config.toml
num_hidden_layers = 12
hidden_size = 320
num_attention_heads = 5
num_key_value_heads = 5
head_dim = 64
intermediate_size = 1280
vocab_size = 6785
hidden_act = "gelu"
norm = "layernorm"
norm_place = "pre"
norm_eps = 1e-06
positions = "rope"
rope_theta = 10000.0
rope_fraction = 0.25
qk_norm = false
attn_scale = 0.125
bias = "all"
tie_word_embeddings = false
parallel_block = true
init = "uniform"
init_std_qkv = 0.0235
init_std_o = 0.0
init_std_up = 0.0235
init_std_down = 0.0
optimizer = "muon_variant"
learning_rate = 0.0113
lr_mult_qkv = 0.4
lr_mult_o = 3.0
beta1 = 0.9
lr_head = 0.0106
warmup_steps = 200
schedule = "wsd"
decay_fraction = 0.836
decay_shape = "sqrt"
final_lr_fraction = 0.0
batch_tokens = 262144
max_seq_len = 1024
doc_mask = false
train_tokens = 1026000000
max_steps = 3914
dataset = "wikipedia_en"
Each number is 500 + 25 x the weight over the matrix's rms, rounded and kept within 0 to 999. Layers, rows and columns count from 0. Numbers have three digits each.

# layer 3 MLP up, 1280x320, rms 0.0826, rows 1034-1239, columns 96-127
486524515478503463532505519457522503531509523504489558530475476513491532518512521536506472540505
494538455531465477500516503510533569526439510548512500519561500506476508498504523464538500539509
497465518501505483502526509491482498515545482506496487507535464493473537524500492487497508531540
513486538478438456484490524529487489490465509458515505485467507499516531536495464469578503510500
501520497459465451448506528467490473520516486534504490509470500474502479483500495485498477512470
450504528506504464515464506454527497540495468510496470503467500509514542531479473490552527516512
510516522536518472505484508578569532504516490524484493456460494534536475529535477520497515455510
511506482495487564544477476518512506474490487523501492500496478486487491479489533489520456534448
476530510527531509505517518466478498494482500500500515534512512506442482500550494518545499496512
513530482543477497513497545506496489466453536497470514498505493507472513510545500508516508519517
536503519514499551484549475524506486453503503516533513461476497524452522482475546447500488506496
522509477472508517489479458504507479520520500445472496509518506506491475464482502489472510496516
489437488511502523501539475499503521498443514495483518504543522495506495497479476533528490533523
490497493480520502480505522493493508507515468489509532500489491550505486465528524493457497509502
483478510481448499474508537501531503517475522469499545531446516509522465533497466505486484475495
520537508506500512512514498462463473508555540507503516469470489527519512460480526478537532480470
502451383508490512486501516474492520501468490517513459545478493529496521541495531517485470510468
487510530549491482517498479517482508504508521479542507492504500483472501485515498506479497509494
506521507480504530522470501526492471432524483473505535472533525510544473504508490505437475557457
478470473498518522519462463551513510507535501470479487493488468557460466480483535512526521471471
510506441529519514531500475500535475486504487525522509500492495549489478506528514466495448543449
486544529475528499504501498497471461509550508526520517481524466519520490459463509513494481471507
513485471515489504522478524500527492511446511503490511530513525498489493492468492473447480494480
504527511437525502496532524493468482550516521451472484472495481468505476449506466516530473516476
500531507505478496472545503489536467497505512533462508485520515493511522552529469497517517540512
522434536493526504491530463474519473481518471510511504495498561523525491470513476499540505540465
500498496491487463525500448492539519485471520488478499496522497509473519471502504523549448512544
543518518516475514492466543507451520498523547516488521472492492470486481498503480512506487481509
549499516482516524472509492506512498512491488512508477504499485507484531489466496495535527496472
458502492510531501488509469521532487494508514520529499539460451473497507479509467514487502496528
494491487447503527497477486509470525460520514523500499468509540486500476492551471497493558485464
504493531512489550508558529489498522537489495497543463494502522524517503462468484459477467495478
531490485490504507520521463474508495502477505503490472528517469538514489507487496493492494458489
503511488494483549479502535482529514518509532498484481508535514497528482529520516476467508513490
521501512511496429507504501465472509498467474496516535487513492523517503475482513514520494540509
528503527466485465492524511517503507550498473492516478487522479540533565527540514553520492516445
510512503500473466477495487514512523514491527462466508481507472486510524511494499489532479491529
438521516523508492501488494517563510468504514516490512491443482470497464482521539495499492519523
474497475498538460463577517507457533493474487523538460499524499514502524463480520446508522477506
541502512471453516492489497528478473538475484525503528501515454516477515520519504493493498531477
466557478502487469500494497482499479518464529501518547550447531451493538518532496503525539528514
489512527465506462474485507508494488546460447511513502501535475467477480486462505475463468483481
504504433516486518508503451482500493521473478530490486519475487514469485496459507487548514476470
546538511485526533531485516526479492501511489507499464510519504508501517458506495542505560499510
518533464488520481477502437520500504461512525499501480487512549496489513487469524539459530492493
503456524497539499496513483475510496506498509454508495485536531530439525514487498492486519494490
505495480476520481456511509521508502522482484475503491480534518507548492503504503524490523508463
520462487501514495494462514514526532502512481496519470539503485511510527508549439488483504467490
506486463504510573476506509466491498497543498504514479529453495513500515451510505483520529512482
511464477539549489502507524490478532488496481511511483511528552476488570502493512511514524510472
483524512463491494492503472523501442467531502526473524469499498452509459483529479468508532505503
484514524489467477482505468464493447494523488531498510475517525501516483447499558482492494502550
494501490524443463525512441487507497481506531496455480500489478505463516461517501525484500533491
503491494468511468515482480462512529506499554460486510497531514527446494522453482454498540501477
506472498492523511482499511526482482488468498480531457499539495468545480516506494515514467499501
478511510505551485487508479470482461485525510472491435505508479488454475533510491515516499512499
466491508502459527493502521497506492518510465512509496488505480522535500508474504524502487534476
480499472460498519438459455470477459465508501486512497452533526516503482492501510457469506524485
488538473504501523493479554505536518485452504537497523488491517506478452467486494483522498512517
542501492534489504487504509455522528516492471476490474518490510485493438469504510514501449521449
469489511531497543485497483463470516501472491497518526509565468503498464477505500500527473499522
531473500510495509474463492519502478472542509479456487543491481517469508516522531525471487468437
505500505488466483464506532479490500495463495500454475520503452552500500497450482509498477520474
531503513476552507516495520545521447462506517525513479481492504484549502519487492532480527488485
509483466503497521505491501479517515481469462530486512464485529514467458570497512487519539511495
489521459508474532525538485545507511499512499471510516516465495524479470510523498511514473495508
472495479512475515514462449548486532496541513531495512541512501487514477490494507460534510516509
459505472501491465471483514495468466526473485505511509537514554505531461534536551518504523519498
520477532498503479545509487485469498502502521550490473479534516458546501509555510491484501465536
498521478495502486453510498494516473483559510449470503515513510504523547484484513500500501490507
507499520524500494516510466484551560504469471487487509507464510520487529521431487489506502510492
488545557468505486530518461487513521489489487472524504505475534537500547469471509531480530485474
535527498526504536499533473494450465517482531492511480500527483449515484522511461476516474502474
523500511521480472494491506504487472540483512483471481495538539495517535527519479458504475496463
516565526481513472466502488484490470510519468483515530528472500497517453524494524532499477482448
517489528522486510520505447493475519508519517527498544489481463527471492468485488479557494498512
437516478491478498506497494482476514542481507519457485433430484478481501482532448485506552498491
514461504507541475511491497532508541513480522491508473528523524474540506533511524534473478534527
474519520508474489520506501489542485544519529465479508489495505523497505491513527571481549519487
521487539502463450488479486494495533497515473461506490479493449515520500514517573467476512512490
500523483513487516515514470530519513483468493501489531541501461533494518460511492471467525492518
523541518513494485525443493535535502472515510507506488555474536516505497520530511527504491508530
490501487490519512500528486484467459555512527476483520490496533535508520516483508481488502483489
521508517514503493518488494486470436477495495410475497514508499473513551482553466506468497464483
495498521494503490514492508504514526489502470449467507543493506467472544458539488490523502452505
506461534519526473520518488536504466525473537464485525508509524481482504497513486486495541519452
565505507503493494523525486472477510541473537485476529494500491537488530487530516509506520513531
527510487511524514497509475523528481503540476504505496463496508501477513481489522520504441512495
538512493506496534481486511492516522521471515509513493489516514474512529499487476478454513521460
488499491486484518517477477518490485478498460538481468487519520467521484495528485505512479499523
464491477438532469445490524487486506477476525481453427470503472489471486480530510498505481484526
498547506436466489466471516493493510505497477485480461458438486506466460515501463524513521510515
487515462517466504493509438478501466523542525480471427520514491548496499463494451460518484493474
483463484529492540515516509466488497502513492505485518538467484519467501514508534540533518506461
480515487506507519463490483471493542499504532515493490499491576515509457509493496517472496477497
515522502463514477491494509515482529495505528482484470466535505444490517521500524497503522517541
496526483550497487471452458496526489521468508481491487495529520527481468480462488440531508489455
477561487502517516507508509517465477522502496563545544491510493509464466467498536482518518473498
549470485544500472456542515454487483464520502511502517465480510487520490496501469528483507505492
534515489525496507502512495505479481510492451470509541464500453518455459532486491530564501502477
523526495538452496501501447529488503479533546538506446492532486499499502505527463518498540528495
469504551541511495515489471507495510446505490469532525498488525513502497514520481493466512513517
529505510524509534486491535505500527491529492484503541476511523523501529496546505462500487531465
509469487497475518542502533498474541542485492523492517533486529492551471471495502504526521480523
522527517510471541495524507489463492460508467478500544509548496487505500494517456464539482529480
496527442502498454508527435546472521496498525481506542494537479523447506501466489556465511485470
502510520466503558543452500485491467538458520450498522474506492499504487530517512544516493540524
548502469513498562459490502503527515487473485451545458518438485551588515488502479508460443529508
462511479449492484493558492486495504459492491516516492497493507486481516517481492465501555457507
500531477502468470466497499499521500516529490514487504498490505484528533520510530543517486517548
511515488455483517490561527516480505504479534486479511491554486481490509517511491516508516520502
531527497452542497506509554454485536513498516457490519485501532550507518492499475565519506496473
488481494438499512519477498458500553507474527514543562507511477549512472498524502528509469509497
523476502501506489501513468519485498523506472513496519543494508485532518532521468525516543494496
530495524499513502454480504474498495487467487484478535529485490522486560502523501508461521557495
488531492495522564514511527515541507441495495502494535467518536507511453496465486492504486474485
543501508496477478481490520492480519524496498488483538542497505486532483487539491434493496464480
544530489524468515456428504497495495523497513517478491531501529506549497495512464493542499556488
511471527504517557515469506511453517462499487495511471487512507494472480480490487485477536435505
483514499494501470479486441544510487476495502504518528520499469520477506514516499518518499502497
552491480531546509510493453528462512502500460517517488526504479516477510480492497484490429500500
457494491482495526487495444535486472497478527540475504508478529530480493494494436496487506493530
493505526510469534515551460523541515529479502499520458513458512527510521508490466509488516506489
496513531504516549472521536551507459504485440495456491500488518497492506513466470518536517508473
465501488481527480525532500484480511570479485522489481523505466522481456540496486513466526518496
511507474521472474535516504452484475495487500539507473472521518502498518504522454492488513476476
497490544472413530537541498494515476536541528474487476524497513484580497518537533515506448508473
505503538525456527495504538450510502486509478528505509541515542507504515472513523498514507515492
471503464484522473523509523484466500475480506470544472500539487479497478486516516505416481488533
470499467499490497482519517505511487551474496490485517476471491577473490508497468517494488506500
492528523509528529490497524528480513472477538450472519462523495521505488506506481531540538483506
504485497519498515524492447501462484544486511476523502538533451543486491516528486428521534504529
503470455516480503512526495479489485503512486487540466499496492505528468492460513454502526484509
500509467465505479492493478460500447518473508495545488562533481512513492466524537485430506499493
520486499483493529519462528433501499539488454514506516497567427451515531481476489476500469504489
452500491498490530525494487515535524511500523514531502501491490488496499496491534511480533484484
513471480495518505537491510477500509480545521470571515467493455440511494480522495487511480508498
481487510510444518519482462475541525530505511534496514487459473491484501503452452515514531486504
507512514470479500479521502459502503509490501470502491512447511507509492494515474517417524487524
480515507451526443505491478469485532544498520485486463517440532540502511420511499511485469462480
497508494534514509478509487517498499485480496510499524539478534573512443495495448483503507527468
495490515496486500493501483514517480487471477506498504493504526530482500478512486444475491520466
478516499512517470492505510481501475490434456479518482545489502485477522525460491489509464504491
476472461515500481484469524495530568496510498507520456454516531505522508483516462508465481491509
465525496536544482516504497492496507502452516509516500482462504486455525514510471529498506491485
523494525494495504529507521502497501494498493487447547510449501501483516481517491513472510505474
523508504495537507459493541497503470501531553507482540503493460473512526519517501499540470510497
488493465502493507507481503497522479520532514508526457543546495496462438485489448505461502510506
495481497457511500551496506478475498514487519466527506462544488494503489467484503491502483487479
493447446474498515454457469521520539496511506477490487513540488504470482527477441512515480516470
544500527497466519496517501549535523496468496536500497509429479517501496463501498523505502506471
462524516511524476514489502465510499509516517511485509466514530474513545498506486519503518513525
489544485492512501518476514477486466532505499478473541454506500457459473473502500513475474430511
551511511510489498531529440532487502505508487543477478484514502470503486478502472480479528537487
470540488483514482485448514449470503511523481454494521554493508510476489486493495499483474509465
498517497527524514448476499529507501501480494505528519519513528516486508517507530512489437505458
530529494519504496476448507495516513508524486472497534526529522522472506483513465523487508497496
476533513509494515499471468495486484499523541526491518487486525508499502495500494499560458515511
502465515514499539496463488508482443533534484491522517511521465526520501470560462500496499451474
464522504463488483518521451520523485529455437518455538509509449479481489490514487557520522492462
545473492485475518524526497520478515471506501486506476492517465494518506485539527487459493543477
489510496487510480484524526495494458470495461473513460486497533488517485459486510511547532486501
543507487492495475478498484470517521473526535488542473497515530490494507503542530497482492549461
482481493541502482495548474497490519487505509533453500485515512474458479483515507483495502526492
520520482468464534500519546509523484483476518464508551466490510473498465481514495440516526542520
488472478549523503524525490450508504486456516531493495513512498460529523470516556482503501548476
487476510510522459497501472499471483488503520481466486504552541454508482477584518509534469503506
513493462501493508505504520524515456469470457527505507539493511475491476491519498520503456478465
506547541485541466464483492510501518541501543550514517479464513567494518498509536532462537482522
471517510516511505538529481514524482503517486491482523491496540522516573469491513514505513524512
478520506493491491458521521436494499505512471515510482491524505498533501496554489448520501508504
506528524449481489556521545473488466536524521511503512482526503488498485503509499480485519486521
471524452474493493491488502483567523524491524522520522517529473521468509486493487463534468529483
449501482495484468507510499522495493485494506506504493455499489482498510492547525476491512486511
505487493428549498495523497519483516521514481494501532469471506471529513492476518458489498505494
501524527520462510457449415461530468529502509501515503508535477488507527453484502543515484488476
537537497477507494472523500466503474484480502487463495484470536457521482483510509527486494496506
544501508491472523557480464520450491528539502525500470492483505503515411494451498519489521477466
492524497522489495522508508530500518500516487527516463486533475522474475462543529513475486456492
526511494512491533492491495497488488470477471531531508533501479459527528524530485498528511457514
475544529529519488490495503528480543521482527535501494495474484496537540478511507480520485516500
500492469496482465517502493462537477499518541484502486489494471507515553486497451462447518501496
524509490477506469523495485528459528489523481504487464490538508523486531486503488445496507499491
485488503473472502492504524456521513527461492442528501486530510519482516510512511477478480475496
507496490518521493464517540517492535502490480473505499503486502503479493515444524548490508510492
508485479502467540468532495495455504511512482488541479454530485450507512484451500467461493526479
491514524517488497487506536459492495462495504522482550480523504443544471481526508525537503489536
485556519465511453519492517474497482495496530533478503456482518484502518500526424501471533492476
513464520477468537521507503520533518527462510519508485479453515520522490494475491522489481493521
478515488482476488458546496473488480541493497470483495510523523533483492494534496464517485529529
518500459521553507470485430504512505444501494496464448434531480487471507504492515505495527492545
468489527493452489511465475523461510489489499506501498530530482529485490490469530524484533532485
499488508510503543517480523450474549465556513498531495504509484534484527529444496467528506482469
494504505547463510503563488504525505500515479532529462500473442521467490461512444511467483475487
499515513501503500526493514502510473510457461495457515558494515508476502541476476513513549533470
478472478506470474474497485496519518525480495495493530476489517478506520490469514557512511509501
516516522481505529483531481500539483499468509500521502491503513503528531484502437474500528488540
441462554503503452504508465514459521504486519482489455503491502557503474481522521554505527503459
454504460519496533459482483503500501518500514523498493487491554522505563474537485557523463466486
534498492450468511535524430479498511501524473532477464469484500543539568500520504491514522476537
495491511485487531531510541497486480536521528493487501509489527472460500486476521487519445473480
488498516488453502514496511454508511525487484510467509512508460516540485506460551490535483520485
506506476502486487457513485479506513520516559458490503521512518490489541505528493457519496530498
502512502510502489524500517503517456516506525488525546479434518508470500468488498507474464517532
512504523477473507509494467500499511511497543513501515488553457529522542469480497498500548496538
500494486507500491491518512486498508492521479543481516495488497516529467531518478496484504548483
# layer 3 MLP down (transposed), 1280x320, rms 0.0208, rows 1034-1238, columns 96-127
524474514480526524485506560509484521482539489471516494480515510522493476498480518460505516496475
456494524468484473480528520491516475472539479463446460458467505502480500539523519521516530475491
484531535495525535508500512476521459497483504534482489496509457510482516506491466487497473524541
479534470504519534479517501492498479526555503544450566520504494485499496476503489459479474510509
482486483519540484512528495503446512521485517506453468553489543489478497489515488491488537489468
438550512514449512511501492491494511504471511530500500542528498500514468473494492523472487469461
501501490487501483515528481458469498548528505534484522508522512449495519488496521503492507509523
523487518518509499554469509490472460450499524547480493447454469515517488519494507470509523487547
497475488470464518464495499500496537490489500457527480494517476472562513492465521457478480509497
463516494477536494523518454438551517528484464449469492476482506496468491465497541492474520510546
490517487538481524450465480486497469475518538561514443487493483472538501507493453499511525487527
500454503532452497516510503495499467501463522546520527524519548520522504481513456482533534510493
501514478490497524509508486483476520538512547486514497530502457504433531515520493505519509474492
479512482557499501512510483510495518469495508463515509509529501485498506523503489495516514499514
503513498546492524471478470550498504495497443461509468525533530481490512494529500441515501548500
474484478477522504498488470497482500469490480488497487483539525469502504527500487502505533489533
521520548487501485468515504512521495518516511494474505475554571495426502494462516454509487484524
537502507512500531500515506479495475494481506486545471496494502486498492517509477498495496506513
461519528474534491497469524524463477516498530548539520484520492443506476483479515522530455486489
546532513511574517428512501505483486463498497532536505488497511495497519528486501441519478459503
495498501541533474492462499518475473479489479526479500498437517446537503511503486468515516493542
528458530501510492493481517515506523500479489481521530538524524482550525523523484463537513481486
523525474515497490533514509542499573510464519543503492467487489565530495515464500512504565512495
519499493506489507550443487503485484496454472510497469508471501526496516493504506473493468469536
485502489443470506501477505512474521464489505543448468517477515485503507546506465512524447508558
507543539506537477471520436476502485495491490473495513517511494528530506465490497506481467506472
466460527465496520529536505499497522508512492483543533519488500498487520464462475476478502517463
487480491498536507492498481555456490500485500506505455517475486514491480482534510515524483466472
489498493449532503527515495524480478518523456545503494501522494489496552486487514533535489505496
505465495481446505460480516463530473481484498471545528506493528525462505488504488470465509481497
482511498478514497461541521486485484487478507483516458512491456522508490490511514508478517478497
508549469467505464478570480479526469501487439490513494496497534531562486470510513508507487506496
533473468499486492473497509487504445500509505457474513515510512545500549526505493484506507537513
471511509550478498568479514472483530509511508515486496469489514486481458504498493527499457495526
551519527529475449457480490464463516492491517490537517487527484524543527483555474519477502480522
519501499492465519527535488474533446527481500488528494524518516515514525526534497513532500473505
518441476548496471530513508427500541506475459491484481469517525475499535518508534537499462505503
553465428500472505551530520503516525491511510517510478485511525515531567501496510503479530471537
497563508509515501518457511492508487534504529550472464461493489464525478470470475456528484503472
517517517492506484504516488491510552518483521539532480466492490579504514438481481563492488509507
506505517523528524510498518512490499453529462515499479465550515536504471481458492514473444461505
495496511508491473429533480506529534527515478512505516460492535518472488495503469509461489459513
465488509429460456487503513476527512483491517427509460472522542476477473495503537510543478470462
459461499526504462519488492519499477526470493440543492527513510534509539482520499495487500510519
511472516495486514537493450486523537551489465526495525484501531494492539471499522507524517512484
511513513518482497470502501496496475487506492501541459515521494483468501507468466458505448497506
536496525509492549547502505464516496491521497497516494502471521509538455518521519495510490495537
482501531519501524498536495481475539484466485517466483508472492475477519513482531482465509535519
490490519500479551511524477474486513447495512479549493474507511467477483483494527516516448533508
514533512490475546482484493490488512454492521457503555514523489507515520503494460474485467489515
497506487531502479490519501440470532518476521509494498501479480513470525522506492532490486447509
543470494508523535469495527508490462531483536492531505512470521517511471497507494522532458472510
504527473493498542487497504528527499477535496517509496524487536519557469491473470542518470526514
506512483494487491483471499511521461519495503512493519504481496479523528497529501482498476491491
527453475543512526497466463521512536480502519490536481544477533500443498502484465504510471506473
537481487474531473539482500490496464462504518517491508483503485509515561478492518463472484458520
556466499534485443528501524496517490516511505475501509489530528543502524496512474516457518566488
466494499495523493509491506491505505499529463465534508461493486487494541461502479532525489483474
484506552510530538519527520509512473535473508477528482479498520488486524473513542542470511508485
488538529470516486517531515529484507519518480517464486481493503517497511483512505512476536490522
543528496489517490473449502475543444482527494535510517464486499487509531535517527496536502504480
497486462493488489515526504500485517547486511490479491502529504491538537500558490486480486496465
484436460517549526496553440465505497513488505522527491517537464481490531499510476509496484479496
485515478517514505478507514486523506487486480541488569514476505473490467523495485481484475472464
451485476532522491527475522524499497475507495500472512511504515471505529486508474523505462491506
509466517494516455518469525506545511513498519523486480511518486576476457513497475528471519509495
507459499506467513512565478508468523526491473557478473522486519515519480493470496541487533509498
535490492522524527518512498495510485508469519475493478475496484475494488497522513555459485492517
512536486512521466495520526494494481482529516476501473446480494452518514495549535500510486471492
507508474435504483478529469479503503484483482458512553480487536532505473521481520478506499459461
482529514512514468492512547481501500529530517461510526525506463485494530511510476512476540491529
503462506476459529524516499478448513495528552518489487486506499500516486500512485495502536482496
486498526485546506506459521500512527495459539512510490486486515481468552446481515510518576477519
468464542497511527481461516513548478513549518454509478470473476503515491480481457533514508499523
433516517509491512459447535465474500546544465545489539500453448482508487494512536493513511486520
514483461496493509511514496528505482564459488447521501516533475477507470502469537501500468479503
531509513455506492493475505514512509495517497493527535538544515540534548487504560495514504514521
470490494492514506518529511488485485512512483472488518529484489488534509500527460520456495532493
485461470567537531545484452492514553502478524500535517505552488492477493501511526503545482477482
497529482515499516494496534517471490507499477488465491524467518487464531507465487520509524526532
508491510507531524474479552524523502544495491480507469504463569511506492513475523494534516491462
483485518464547478496502512501520505535513506449442543531502492504543517460562533486489490481492
554479525474486508482522493486481542535452456508482498507517493502549559531503494516527487477483
510457514506532515536529490506482500459500447527519525434490535480457491477465450533526499511467
504458502512451467515522496490486505466553482530499472505506483489482493556500496499486487536475
522539493483486520435483498490535477469544483482501498506487480490506491508510509498489498487480
526467490479511500480508488480525476504484512510471558516481492513494496536501471492513506468490
475451511524489474524510503510549503488433491518503473492472517524502506544457506504490516528497
494481527486522463516502533505474505489515468524457510518476496500544525530484482483536511506528
531485495496569499485506526506462530484498486492529499461528558502497501532494532517526467481461
488472457542498492482507506527517488516512492485554479506552502546509508467486527509518474500490
460506498495531521495516524527452559487480497506482534540449489487503501460481509535503486499473
477491520484504500495543498537505490508454517507482468495521460501518469508518471543474531470494
497484485501515537482476456520469497498527516490461496493465476492511521493528507485481537513509
466500440470531468502493518517541488541470520475512480462518506463491483495523503511444485515509
466491510480461503456520503447529494497529476502433490494472468506480517505500490512478560497507
486428517517496512509510535528481494506504492469516489479497505522499513521511491494515506480554
476504501520540517488480461475474490469490531462485497528490526492485509487511461473511442502478
507529509461463497488519473512491504489530500518505487470472469518534508494502515503533497474506
466480521495497474470498531473499485478492484496478498479518531485512482485514527494481495495474
497503490476521491510478529478475528473480472516496515480479463482514525461486536500527513525498
480547519489520462534526498446466506516489517545495456467533502479463467477466498510527519507497
480485491491492504490448445497503576537478573494453475494476545519487513492540489473469507503501
509476491513531504476492478497476523491507500523520518450561505491502498545494494523468478503448
466481498479494534535535515524484541510519493503518495484484502518504495478469531496489487520507
496469561510530538471429509462533530480496510508490485511488470420574524487512514491516518511521
503509534504464516500468542517497508458534498490519508519532510527511498476502480461499566464461
442503511450490543518505500522516482480534463525510547504467491485463504503474459523525512525453
509480460492516511502528475526523516476526475470514526473562489562511499471451499511479464501481
477498494505541513524509499520498477458491503496486512489521495496497501503474437493487520496487
509519509530510522487486505542474466495525500460476482487515532486512530487494564506538502505516
488476504482413451474449526538509521534461523498411473490496464508496459497523485498512468499494
545507507538487504468572527511501461529527455511487484500479513456469487500502477467520502488531
444493491479512500508504498529492540497475507521493515508509530458475473516502497499523492482515
507498511509533516502489468490515503482515528506495528523547566542537526486530485496531499500506
509524506502501531479528515483485472525486493528491504464533536503497502501475553482499490478518
520485522504485489508517500485509461483511493472508465466482506485518480482535506474502502493571
494533495491465498470461533492506532507487534496473459496477537525542510485526495530490514505483
544505568524519513518498492507515494496492484490481509523511481524445507472474514527488514516544
513506490482508515527480521493468534476488540480505509496511483514506480504517460523478506483456
520531499501543503510484511466506520511460488492513487531485519537501481488507504483538503516486
489488512532459498498488532479542532543511571511506494484492519450537520483461475432497505466503
472502501519449485508476527482498513500490523542458498526464494523521471477509520474482512459495
505541499493470488477494507507526488540498450541513494498502398533472508488513540510547478541530
478503525516529562456483547497486508507495480537469492478473506485504473473478497501501541510516
501506521488515454479485496442516537481500455475501517501465499491525522509492519451488477468572
526521514488488477480518495487499537516482475496484499488472505502495456479505469547503479492507
505550479477446508510442459478486522528494477461527499521517503515466515526484515464503511532524
520492506518495532494478485509503511538494516522507489475493492451544514588440478491496486489481
518499531538493514519474495491489501469515486485472528521543519424489545467538472517514479439509
496518522487504486496495507530486495500511505467498510535524510529491483476489482557551522507478
467469480525511493526527551485525492507547461492472478460492447473523506556495493523471480464522
474504507517467546514501502500496501524502513486499487538533475505495472482506504508494483505484
517541530488529497493463455512509511490531513474498488471468434514480451467512487480452545470459
501456511465506520532507460485500547502518516471478513487540513473472479514501563480460477460492
511519530500469505551472514499533482515476490510519463507466498453420511472491501502501468506494
519504519503537530479510479466497527480488504510475489512575474506491506483482472486474477477509
538533521508561476487458491458510514499484508488542478540522554522497538516486496440515511489460
502524472493563480556482497515482537502511481526494465483459519494524442477464517509511482507490
553497489520472518516492529490517492487474497526497499517454455488536486531515519491496529499511
497476492498481477495509504490524486475503474505494458481526484485504495513496477533457503542490
500476484529507527465503462495464502479522500496503495471510490512495568463492488494509495472542
503515489500488476499498447508502476501489474527512492482584539475524471505514514477475485527452
515491476505495491475502448465513493487538525518441480484485481507501497526484532471556479470449
495515485535546521521494498507453469452467517501494501511518479466441486519519457506517495509460
541450501476504486520502484513500501495485535467474511518473487483483507523506506502443497467506
497505549497497467498552502515485521488535454463516480468520494541548510510467515556476512533520
489504524521534458467540511528521483502500477532545510497557472564509495476525503435453486481531
537474452516448527486492505525471528479517444487492502534452530539509511484512478542490508523483
503516516487481541491533469509482505500464492505510501570499496482503542499504517532532477499526
474533475528502479565451471481485465500496532452486565490525538436484483542481548519542525518578
525526491454507504480549490476483487478496464500464525515494525470503523484478484514492483485479
444510495492518506505472510499497507557499519506471494516505514511467531468486528515460510484552
504480521526491502443480462497491499503490497463504511497521517534521522498485477497526510484532
488472529494486503494549510514521524497474465528503481560495471525532498529514437490498488546498
452519508480488482483488510512493499492494508492475540512442530464511516512504505517525434487530
510528490473529501486532550565517504545506505478465480452532485502512500522469472499502556461479
531489476462518496499518495521507482500501494485503466526512546532517527519524526490478485493474
539530470458480486511477539469538515517457473478488451523486509486499535562438533471501530531517
481508470499502543498436506475478448493518538503495484513504488526507515537476528500517508511473
534531483493508463529504513492510504479468487490496515506486500521529487554457476461465539487540
505515491513481505494450515554494502564522549478458516521500502519510432492504474452461500520515
449502539489552529557529516456510480499445501515510476483492495554473486477530504482491511468492
474493475464503498515460484527531461501498496503511487475487506509515484482485448495509473486502
510490500514451545481453521538533486544476453469495525470503493507531471480493480472513501436494
513507465495519468537509514537492536488559529496493489507500486499501475504530490477511517501474
524540517513434498485483544506507478493463499481476465487452499527469487519496488473521527459479
488537512497517549468534524501481518495503552508493497531486478482456513478539494552521515510481
513518497509486546492460482466565488460476465489478488508468460499534491495479468491516501478484
533533508468495517542488512505483504490556443472502465521470469498508475520508485493526553521449
507466498467529508563504508547545491521469509477488499516492469514513547514489509529502482493471
482489520486529558538521489524465519485553547496510512451498486510463509514487507478498490547488
497448467499522488504498506488482491504511481502488489529460491489533498501470489534503554528538
572542508506525488504510467518518477478497482492509512495520497511495513519464533520514517511474
507468490539496484492505570540510506484499541510517527494438524480509495489477514498544509512523
450496485530506478511469464521474490491506476484501477532561511474547486463526505532493486405508
532523511530454497527488500545489456524546509493514504536507490536479519474549483471486480482505
526474487516481478531492525477497468485499489473529472504515469489524445503500478504523498490523
511509480521452491497495484462474523509501495480486470511513494520521499506501486506501516482496
465485499466519513497506512498520489508459503493518516490515496521498494486497487464513505524501
487519509488485465510506485439494513546484502481454495467513483474511450531461482496547481525478
496514493507484547514515497474476493489450531518503530514491538450536454522471455472495528513510
505534472523473499510465521508511483503500528522542537490531493515523542506519503497459505475472
471521487492504493460469461505496470499531515508492513477485503469563509516505460485513489483500
503548523487505528491457489491462464501523538488492507489482491477488511517527510551480504475523
523503481501468439491467508463560503493470519475522495501472505526543537526482544548556529527495
467498504511445514549514541506492519492521500510507473449501456530459508481473524544527510462491
437504514496475466481521475471536456509485500503494451507500440518501501521535487494518484524500
475510483510477499500505480520515566500521465499535500499500469479482512546535526517523492481464
503514478534473507523495487499498514509503481512475487502511491492531515507444524477516504490498
473500516467520522487545466496535507520520477521479546506498526533514493507540519512449495467483
522498519509462448527512522535490481482494495489514543488519514528459526511501492519488510523518
477484476485543502462506522490480551500551466504475504471502496507527507504468484474519495475527
548505507527489502489504506538463491472479472519500510507490474521498483515521481501471547526476
512503505494501480522494480506482520463495532528538492499502507544526496486524514492510484469543
505526499492524533545499514508477485477490479496491510516516504517482489507496490462494511469494
521504523520493519449547499501502525562536439484470475555513488482512539502460481500516473500513
524502460496506509493491503471510433469489568498524535531548502514545499507491501454472463464519
504470520495455436454469574479513478512559505551442494566459492510591513454528516564448470524475
491520518515483470446506537525508482481528491496513523510498523498475490475477511532525496497457
521510534513560518508483460473484535492470460497529525533466486489493511497518470490484549498513
519496525471506504511522528529487544512507520464502493467445525495463545497492446489470530489510
476481469491492523504517470517530462527510493532512524495475481536519492510526474506459519509478
536512503498498498478471476484501514488499522447500503521482481542488469560480508500524520456492
523489559487512519478476482505527523530522481547494474544470480483467462488514485481493502504518